config = dict(
    n_layer=8,
    d_model=128,
    n_head=4,
    n_kv_head=2,
    head_dim=32,
    d_mlp=320,
    vocab_size=1024,
    activation='swiglu',
    norm='rmsnorm',
    norm_place='pre',
    norm_eps=1e-05,
    positions='rope',
    rope_base=37300.0,
    rope_fraction=0.5,
    qk_norm=False,
    attn_scale=0.177,
    bias='none',
    tie_embeddings=False,
    parallel_block=False,
    init='trunc',
    init_std_qkv=0.0366,
    init_std_o=0.0,
    init_std_up=0.0366,
    init_std_down=0.0,
    optimizer='adamw',
    lr=0.00194,
    beta1=0.9,
    beta2=0.98,
    weight_decay=0.11,
    lr_head=0.00731,
    warmup_steps=274,
    schedule='wsd',
    decay_fraction=0.69,
    decay_shape='linear',
    final_lr_fraction=0.1,
    batch_tokens=16384,
    seq_len=128,
    doc_mask=True,
    train_tokens=137700000,
    steps=8405,
    dataset='wikipedia_en',
)
Each number is 128 + 24 x the weight over its row's rms, rounded and kept within 0 to 255. Layers, rows and columns count from 0. Numbers have three digits each. The size before them is the row's rms in percent of the matrix's.

# layer 3 MLP gate, 320x128, rms 0.0804, rows 259-319, columns 64-95
096:119170143079123140125133179149145122141120098140142122112105113134126161162097122119131146167127
098:121125095123141132144107139213113101157089133125129127106118101147141155127120133125139094161124
100:078124144105114130105132131138165112122109154147122143106164135120128127119123103117152116138123
099:093112129119153156092186140104091121147123156083138119106140136129171132163098112136164135133171
095:120163127105155099086137164121127107146147087122086159085163104132138116089110122091105125094143
106:099124121123100105089161118141117113053117131130117108099104087111117101084166104083164146145134
101:145120092119113140116106156159103166078094127133140082151133132140135141128135122135175117177117
090:140101130143107134114134153159128098165137106118145116153166120149150123135113118110113167126129
096:078133125128154168145132163107092142123123112108099092102125102167101137117130130090165155134157
099:198157150116088099134108153121085141118133166162165149111154166127134131121100117123126151135087
094:130126145132124148124138109131090133157139117139152122126130095156112122140115135139197135129123
098:124119110135123110108152096123143098104135126105135143133105172100124104179124127166144109127174
099:104150110110120100103118148124149126123179150113167111116102181113149094129133105145121127130144
098:108137105142161089109154096155143116110100157141163138137132121109152115149140113109101094128163
106:148161111107124089133117113123111124152172166148089126145147108117117102132109126144105127090122
091:162135110140109145132122132156077134124150130108166140168150138093097114117117093060150133140136
105:118133154164099124150126138161130124138140125105123110103107116120087114137123115120120160104152
093:148137105108111122112153146164149168149118132134114129142102128142132140114143121133131152151114
099:134139151109105112113178132120135141120116114123190078113073154120111087135144125152173135158123
100:121126121158143111102134115138148140115143109124122131130158111100052136155143126120175176162125
106:119137148134124106108159104119091113107090157126125089112117141112072110130108105131152128098133
099:145089110099101126128173130124084162098149116117161099132109148129103123165151145079123135139161
096:169112133119121107145089102093088127135185132122163085091112138086145129125124140122119133092116
107:118105147147129083131127128144148141098140130105146151106100127136111158144090125120112134113114
101:141111112115114059157139126168080126148132154096128132117090160139114131119107152145118108102183
099:136124132128129111139093128168127115125117145090158110137127112117087151107069153152141106127162
101:129114181165129083135132143144141163109150113149154124158087176110140111122112078116147124141098
095:155113082096151138089146129143103136162153141141122110108124105092152183135143094107109112114173
111:118142117124120077088143186172132113114108123108099152118171143137170134154101093061193159149132
090:076121138131150125143106158122134128104143206108142136116145156126153068081120124137139095096110
097:177153142096104084132102091122106120150125144125132166143127105166076122170134139103117084127163
098:122138125136114140123132173139105103140123124096138143120153106119115082091137121116140101102132
102:129107109071117125109132151124181118139135111097105119128154100106116153108121123137170138157140
106:112142115069115104140171145155133138116103113148162105115140103156160137168127072114090151125152
096:128144152120090077125124199143132121134097131122109141161118103149124108121141115097125142147127
094:145129144118109100144136132123115105112116162126138129131115149160104111172164120162120114149157
097:182120165112121109128137113096127090148140143136125158138165161110142142072107089118135174134126
099:127114149111163071147141138166158126117138154134141136104137121146139096095117132116124118107139
090:128110155162112118139141143145137172124144126099108141149148094160066154134065141148151099144164
096:111152118126107123134143125117111136123125106101065099116197075120116120106110139095150137145140
101:127119106110108123097149115149147114138139145167166154139109128150103148115113125108128168102085
099:130127119149126115106115154111109117139122108168132163096093129072115152093144112152169121132070
096:157137176096116139137099137125081108122153174158157147122106174101142165142133101129154140143114
089:125151163137112123139110160160142158126138126096131139116162104123089101185105108169109113147147
096:128141154132152073136126156108117090169153121125117102090125147106114124119131101118158138135143
107:139075137126159091097110131116119132138159107114090139123120166100117129117100116160136119112105
098:136122103157092125100109135180138144103105148147166129128118140112143113127144136124168180153136
099:104152164119080128108085137122157114128159165142134137122121113141132128127126116122149135110135
093:153138116078129139139106083136126114169202125100143154110109107088168129125142105155139117119133
100:120167161073142152117127113122101110112119113114128148146117126156098128091128122154164096111096
101:167158107139131101072112155159134109139124107101104098120137142099109094118094096099145165141132
105:134082126095154128081121160134136157114115140143093129104125137133168101133122118109144164140141
097:101119118100124129080127148141120124108148154136114133132122120182096148146157134154155084105150
105:103138134142096135145153109103125123119187144147107153087156143159109161124136110126167157120126
094:125150143120121150103106136095113158093173156151076100109138078120098150086110110104153130191130
101:122136127103100140094123098103147196105143149125120103137121139128114135111107119117160155152167
096:106135118109126080126099126142061132128135128119128154123135116109087170123161095149140113129130
103:187155122126101131089136101124124067157138124153126149105129101141156122109105109141140197106159
105:103111127109148103133134130171110125086196133143167134151103134118177145106151104129142109133083
099:161078159122143130128158132109132163099121161145124061103144118131146143107124125145181107111126
102:076139113169086057131137157136104133112130122073128114146138139121112101124120163186122135126113
# layer 3 MLP up, 320x128, rms 0.0728, rows 259-319, columns 64-95
099:176135186110133115072124097138106133087103116127121072089138108153123158154125133146118099142110
100:085144121100149131095127083155148111117138171135102110130106121110152184114100163123118085110090
099:149123155131099134098142127153091140142111160151174125142155132146107101146104141123125112119149
101:139133070130099081152151106125137115114112107101122090087101106139093112117098162124115102180132
093:153151142093120119132154137134114128151130164130128155148151138135104147091107139127121152118132
108:108172127140137168176126141116134096114119141087156145156112109140103114124070141144125087110146
103:167123122109122141091115093102115083135117107109123146097122133099130125181124132144167134115201
094:134139156134154148134167134144176131115137124096143145131134148124131137141102099132101115105149
098:122112107089161129103141136108142144115156110098161166092088165130141126128114145163105077107127
104:165166143143128096080105166111112162088138158147167153158143112123161128080085149156135102130109
093:113129109130124127124093176093089077161149115139107114110105110127133127162133148131146080120098
105:124140142147148113105110095150095116077142112140118128118136095125129131136138147142157124140110
101:134144092116102163112146158104139124150101111087147143113134138189135126139120173090098123156083
101:165129124103130132108099179108131150132118128113135133118103100137126108117152109150138143128117
095:144123130098100120140146146112138139105087132159147114150129091135139143101104120111149141165117
094:124133105102129103091154171117126085108139132127105114089087106146140119155115138194136129115145
100:119123166125127150117170155118144146121107083130145141087086109135144123135146138128102104103129
087:149107129114123164175133121163135143140087097174112172123086151155144129126122139159130137144108
098:127122121133130110153172134124114157147099105125132099131096163089157132161115149127124143129106
098:132124140065139126122114137118129151097125115110165074144111176095123148146131123144131097106091
100:138160094142155112125152125103139139114102121065095124140173124131137162122145149073119141110104
100:128106134135126064176130089097117150111151118125115096097137122159169138146087127118103151153182
103:106175143135112146124146135114133155099141128163182144111097086150120135124108140128110111103124
103:076157138112161131100129170133119115123124195126102138144144132124116195141103112094157133133120
101:135120184157111117129125107122147139124128114164134166118129109132129179143146101088149136132114
097:119109125119103124140106141115110136138089143133098131114112180131154125094160111142129125131121
100:133165180147136145134122145075158148114128101153141121118134138098128124119132123123088151171135
098:149086135129101132153135087113139168108094155095126102154143132179136129135108135119110106165137
109:158119131137143085121123112103156179090128161136121151140147134140133160071083124118120106114113
096:131147165113122104120080113159051116093140164138103158105132153137158129095120142142137111107112
094:137128128163117164119133096085142138129083105130084110121178131148172141079110126114126132146183
092:131149151071127134128136126127149122129113160143117121155126110123170135144146144138088118178094
099:155122141145097144116122135177072115102110150139111118132158099142108102165118162100138118095131
097:117113112134131142151103084146140127121076106086146134174129104095114160124148163123151123142147
100:133159149120117100120097143157141169088136164100105118116078100114095113160151119113129140117136
092:177107119112116119135080119151155179147119087168140125123124157112144130140137103115100146069107
094:117120122105103120124104087115116127116113128179095139171110129136136134112096129147116180118144
103:138117135130126133103101111130087166152105160114153155153119112121126161158123137149125167119154
093:137115108135112138122148136152078110142132125132120138171124109135148127195091163167128108117124
098:136138136139170113151156155101179108155114143162097127152104122151134151104114166154140167185140
100:157153150116095146113071119151128109156136141132102124146154084170109119158165143125147114126148
103:117107143121203156099132115097152072097123147111078100148147133134151136112138096129131128161134
100:153151101102106128081144121132147133137091134161103139081133177134124110140120156108178135128161
098:131108097110152173162112146079136112111097116158142146148133169132165153121155148104101130129123
091:139121088116133183113133099128139145081119143152133172169155132099152177083115114141112123092116
104:155145138170157123172166074108150138159136074098127101116151134127133172117134128091088119165151
101:144155132133134123147095109133131153147147138129107089107119107100128134157143146187153149168132
104:151127112121142161090149132134112151117149083119112105159129164110129139126137102105118143125147
094:139159140122099155152138141144130112186128102151126123130187122156113137142110122103066136120132
097:071150144130134112102139171113121127116125149104088087145136120086119080115091123114155151129133
102:150121152125158127119105060137134172154110126135136140099162161127140091148126132109106174141125
102:141189083138143109121139128134156155135109135129140126113112128127115131132125119132126113138103
100:136144161107082136095112100112136110139141125121116140082096117113110144095167139143151136145093
101:128101113124143109107126142088156126131148161163117094101098127077113106103140128092090152158116
096:128130108168139122127148123146121127162135117162148103130159137107121068113176136135152123132097
098:071089093129119138092066123132119140092108138115118094159137125134146117127128115101194154126154
092:129157170120125130171129115150121128136105112111093125102125114127167120106130160128137118110118
101:112114125173147119138132118105124128102085120170127158181114153104149149111114143145127132122158
103:137140081155132148084131117135082120123112161162121108146138115123114128105123133125121135138149
099:108130110123106154124124159120168121136071111137130128159118122142153137111101126089145130144110
102:088151108079140153152128129089149163113112140105155130134145115130156121115083123100111134137115
# layer 3 MLP down (transposed), 320x128, rms 0.0732, rows 259-319, columns 64-95
099:099182162119114135119146131155145148131126162130102131112103107135137125169093092157123159089117
103:141183089136135067139118117138135086140121119092192151155117100143133156083134142114115143128147
102:138128124115107140132126112122100083101121098118152083122147151129161101101135128115120173076135
099:157108099144156161158135096108110108116138156114152107085116103111086141146113113136108121118120
094:089131118138102155145112120148159089075114117137089159119104166170136155167135111113123147150106
105:124117167084116138110179127110124120127172102147122114150136193145119161124144121108117139141134
100:131110106171146103121120137143131160119107090126158133102126143157096149107148092116133120100109
095:114105127091140106128122109140141146125095143180133137165124131110137144127128104134147121132102
097:084108127106110109131113133102125136124134111131128113145148118152099133156104102151098134162070
102:099144131139110127105148105146150154106155132104124152121099109149135150146107142169164107126130
097:124168092096114133167120154121134151144137104115099148108146109145168123101116141080110107129123
104:097153133111147133128115141163152142147160140130113162131106148114123142101136147157100125121139
100:166138126075122127146119115139164119160151134148116097136126132106163144110128119115120108169149
099:128103139151147120133177111120098103127150144138119150149122138105074119139137131124113111106121
095:152137161137184126136126109134139140104139134109162151133184143133097100152163128146145104152137
098:102135133116152140115116124150115128099160140114137121149123167162163082150109093106158082148122
100:110122108110108088142110182126152104112145135138132152171119135123176119123158149114142085111129
097:140108107139152131165140125115142093140121147127096109156127149122137158131116227133111090136117
098:165127149152128113139094140127109134140166196137132177144105098115099115119127149106120123130078
096:148111116143144151082155126155125128099129104123115100101179115121113161137111086185089143170119
100:156101139123185118131112118101111148112103087155144141145101142140062127152155154101107151127151
099:111169158167124123107157140124093069164089125101109165101105127140118126157077089145143132131111
101:120142177183132137164083115172157121164132116051153136139116177113101122097130089152128110125129
103:070147118178129121113122117175100121117116095122171091138125123164114092106119133112102128095093
102:072164122151098117175123121131155114121144174087139125077084117154127123127104118137140146121150
097:167128134083118138133182125112100124110105152112119155121104095128103106139158153146125099123156
101:132137077108157134139115109088124127099068099179130146155149121098127193128107123117131110105134
097:146159119136147112144130124132165122135124102107092135087126105107085111149190138126132129131181
107:149122129173152159126159129120139143114136115138155130155127158155146140121124126121120143092114
097:090132106129136109120142169119158137154190109112120096135125116134107136118096127101095116106100
095:130102120142157115166109142123141144158108116160140122102115131158114167128164115195136161088095
093:132105125116152109131128131096139148160106114126080124146142113111120097141125130169105104125094
101:114144134095103096083085133148141102085096123144123112114118116118126136132135158165124161121117
098:140132145147153112115129148134138078158083129142134107139092174113109126127098070159132115097109
104:101159104153122146100143141063122122136131122128159149157148127112114080120171190109141187124090
094:122121110132130092155117110125141119112103143098117076124127134171088136150174112114110111173123
096:156139163131164128148095125159125112124106127111064141146104133112148096119114134099115087145129
105:105094097141129083096122111132137156126122098116114159079145135126152161143095129186137133151127
094:146076148070160148131122130130070131125072112072119090116114122108103065109108147100109105127184
097:110153105158126133125079110160118146096108116108169122145142103108120113111160100123156125125112
100:162159107136074174166152093172094091172163139124151170137083150121121101147123144118143152122123
102:124141141108111126143110141141128115126173152154118109148152110100127108142092074130133123137111
099:121119113096124143160141094135135125127113165144128104100145113065090129132136132112085085161140
097:087102068125148133137085128125139146136118119127153133121108178152152120112164110127122144114085
096:151145122111182148099155094085137089072101104104155107111167114105149116152139141144198124124173
104:130152110070112161146162137110103122115125191125135148151155152148054113097128134159123160128160
099:152088120116151147123151141112167158124159134126163136133153148127121130121143110145123112100095
105:137165125111161137137145132109120128122120138144105127169119118138137142129105113102184116117140
095:163135163133136115155124126119119103088117173116144128092139176107108110145148145136093155132146
099:130123122113115096151115157126103107131121153093137124143187139110175147141116127115101139130122
105:089115168116124125137135135151159125164132123123128119137080154171103157153158087108172125089100
099:117142130158141109065116154129113168158181166132139173153106127184108104146150088164126141105125
101:120154119125098108127099134142136101154109153135132167140116117172137126145089130137111124118146
101:137107132132133118134090170128083139126118120086100109132107142095141100161120148140131146156121
097:173165127124121128119166091144125096102129134166124114128095145095140158197126151114114129147173
099:120115151111123123135123156130120102115093085082161132139087129149161125086167153119143171118089
094:131109145143155137103146124119150112122086116195139126154096166127121193145111113115113149131162
100:091144092143097119126157133110166148084113159135111135074197114139117121101104153154143125141155
102:129147145148119098138143138091184104144133127135145104136154137127121128124162138173145110190113
097:153108123114162083103147141085117117157098129123115143140140126139164110140129080098148088116148
103:143144132133119145145129093148116095114118139123155140073150161112115151143141136105174107083151